Part of a small language model's weights.
Size: 13 layers, 2 heads of 32, MLP 192 SwiGLU, vocabulary 4096, 1.99M parameters.
Architecture: LayerNorm before each block, biases on query, key and value, normalized queries and keys.
Training: 83M tokens, 10192 steps.
Each number is 128 + 32 x the weight over its row's rms, rounded and kept within 0 to 255. Layers, rows and columns count from 0. The size above them is the row's rms in percent of the matrix's.

# layer 4 attention query, 64x64, rms 0.143, rows 0-10, columns 0-63
size [ 85  90 100 173  82 114  90 108  75  88 106]
[[109 113 133  88 151 143 155 142 116 127 175 154 174 126 107 224 163 180 163 125 186 127 154  60 118 124 153 118 140 125 138 145 114 119 115 113 143 129  63 128 135 101  38 164 151 122 126  62 120 166 105 161 141  91 145 112 126 131 116  85 135 106 188 117]
 [179  91 102 132 120 124 127 182 121 112  56 176 141 136 140 173 156 151 104 147 162 164 136 120 107 150 151  81 146  92 141 145 117  80 151 106 188 116 114 127 167  72  75  95  65 145 157  68 136 161  92 139 158 176 138 109 120 133 137  94  88  76 132 156]
 [ 80 144  26 131 112 185  98 190 137  47 129  85  75 143 137 143 133 117 118 158 130 145 128 160 113 105 134  86 115 173 101  67 149 155 151 156 120 159 164 105 142 163 163 136 122 126 122 184 123 115 193 129 104 113 115 108 122 126 126 166  96 146 156 109]
 [145  95 177 104 176  90 102 119 143 193  90 166 164  89 128 155 177 129 122 120 177 130 142 107 194 150 112 177 101  91 121 137 121 114 110 113 154  88  98 129 110  64 101 115 126  74 117  94 150 161  82 183 160 139 152 188 163 120 128 111 171  99 107 109]
 [172  96  97 150 129 177  75 166 111  84 113 136 117 104  72 119 171 107 133 134 132 171 200 146 124 141 112 115 149  80 142 110  76 140 136 126  78 103 159  69 130 161 152  89 148 130 120 147 139 118 135 152 138 172 154  58 126 151 216  94 120 146  97 100]
 [109 189 160 131 124 125 164 106 129 161 120  80 142 118 139 134 115 112  55 128 182 138 147 141  86 163  62 163 143 139 100 150 129 182  87 148 130 145 115 161  56 155 135 163 100 144 166 136 108  57 131 183 132 136 180  84 110 158  91 132 149  80 128 149]
 [178  88 142 114 188 116  86 231 121 133  88 202 156 117  95 104 121 112 111 147  90 167 165  90 159 172 133 177 124 109  91 153 131  77 137 123 114 141 157 115  51 113 105 105  95 112 109  88 138 136 134 155 151 123 154 133 172  97 135 130 119 141 101 118]
 [102 202 149 184 144 173 171  97 161 172 110 123 129 111 130 125  90 114 129  49 162  73  86 140 136 120 123 100 157 129 153 122 156 122 190 116 156  95 129 183 125  71 134  74 101 115 135 110 148 139 151  95 147 145  54 111  96  94 122 145 148  87 134 111]
 [174 133 103  73 107 121 110 185 138 122 157 129 120 127 108 149 135 171 193 113 127 149 140 108 108 134  97 154 113 102 149 145  98 173 133  81 122 122 119  85 126 127  90  80 159 145  52  49 102 179 156 115 132 162 155 108 221 165 156 126 114 100 121 150]
 [157 158  87 128  79 157  81 218  97 120 114 113 102 160 115  51 145 175 119 122 112 173 142 175  95 106 143 105 137 140 172 141  98 103 172 124 148 154 162  86  81 131 146 153 129 138 127 131  61 171 143 107 143 110  74 104 102 116 163 158 116 144  90  98]
 [ 69 160 170 139 125 134 210 103 168 175 159  54 143 123 131 140  82 138 156  70 122  87  44 133 123  77 142 131 114 144 136 182 148 143 155 122 144 135 122 115 114 109 149 136 114 145 123 119 169 150 103  79 164  55 126 164 167 153 132 150 118 114 128 121]]
# layer 4 attention key, 64x64, rms 0.144, rows 0-9, columns 0-63
size [ 91 150 140 107 174  94 103 102  94  74]
[[125 188 122 126 111 135  83 148 195 172 148 144 137 129 110 137 129 115 154 117 141 103 151 157 113 118  88 137  48  87  65 139  68 137 137  81 132 164 111  99 123 174 176 104 142 144 136 140  94 211 136 101 141 126 132 105 187 149 118 164 167  93  88  98]
 [ 82 136 162 124 148 190  73 176 197 158 153 125 161 130  80 154 123 135 123 119 119  96 143 169  71  80 119 149  73 161  69 189 141 118 138  92 134 168 110 128 105 154 132 104 139  88 102 163 131 170 145 116 102 161 106  82 173 141 122 155  92 142 101  98]
 [215  90  99 138  89 103 140  76  84 124 108 154 131 111 189 146 145 114  97 149 182 104 136  81 153 111 124 148 149 126 208  80 104 175 169 159 143 100 122 147 155 135 115 140  92 168 142 138 130 111 100 129 114  81 107 140  85 112 128 147 178 149 178 173]
 [ 89 136 145  88 137  78  72 192 166 195 117 155 170 101  98 137 140 154 145  96 112 120 142 134 165 173 153 123  72 106 100 135 102  36 128  87 175 133  85  82 114 124 138 104 181 119 122 131 119 168 120 133 111 172 124 124 154 142 162  93  99  87 129 116]
 [184 125  75 157  59 119 165  93  86 145 123  74  92 127 148 116  70 164  98 184 138 156 135 122  98  92 125  99 165 112 140  95 162 170 150 190 110 171 162 156 149 144 123 103 140 109 144 133  88  96 112 133 136 103 110 123  64 120  78 163 160 169 159 124]
 [124 190 126 159 140 119 123 174 129 114 144 105 114 145 150 166  95 153  86  85  77 115 138  79 106 164 190 127 134 130 127 142 157  80 149 112 133  98  78 113 113  98 154 152 139 150 140 160 176  98  95 107  70 102 122  82  94 144 193 138  81  67 132 194]
 [155 101 115 165 120  93 211  70  83 149 148 123 168 130 175 150 100 143 132 105 180  77 141 118 149  84 104 148 131  82 192 120 159 183 102 150 110 160  77 149 133 105 125  93 117 191 140 121 157 116 110 167 141 113 115 142  83 132 116 146 139 123 199 144]
 [123 165 195 134  90 155 154  86 133 159 125 116 137 121  99 121 136  57 125 150  78 139 150 141 104  66 118 112  97 147  60 132  46 144 148 127  58 149 168 104 111 178 190 137 125 133 103 139 154 122 156 130 133 108 134  89 141  91  88 169 153 140  86 131]
 [ 71  97 149 106 165 130 126 119 165 145 113 124 218 112 139 143 157 137 121 102 114  36 121 153 119  95 139 114  62  84 161 173 137 154  94  81 158 128  78 129 100 132 133 110 110 166  80 132 155 136 147 165 135 132 118 124 124 136 203 117 108  64 152 114]
 [135  72 156 157  86 150 110 116 129 125  70  87 174 149 132 186  96  93 102 137 126  68  87  69 168  97 100 170 153 142 120  55 146 154 147 141  67 147 190 139 124 136 150 108 116 162  73 157 134 104 171 143 117 117  88 141 129 113 100 132 162 160 145 123]]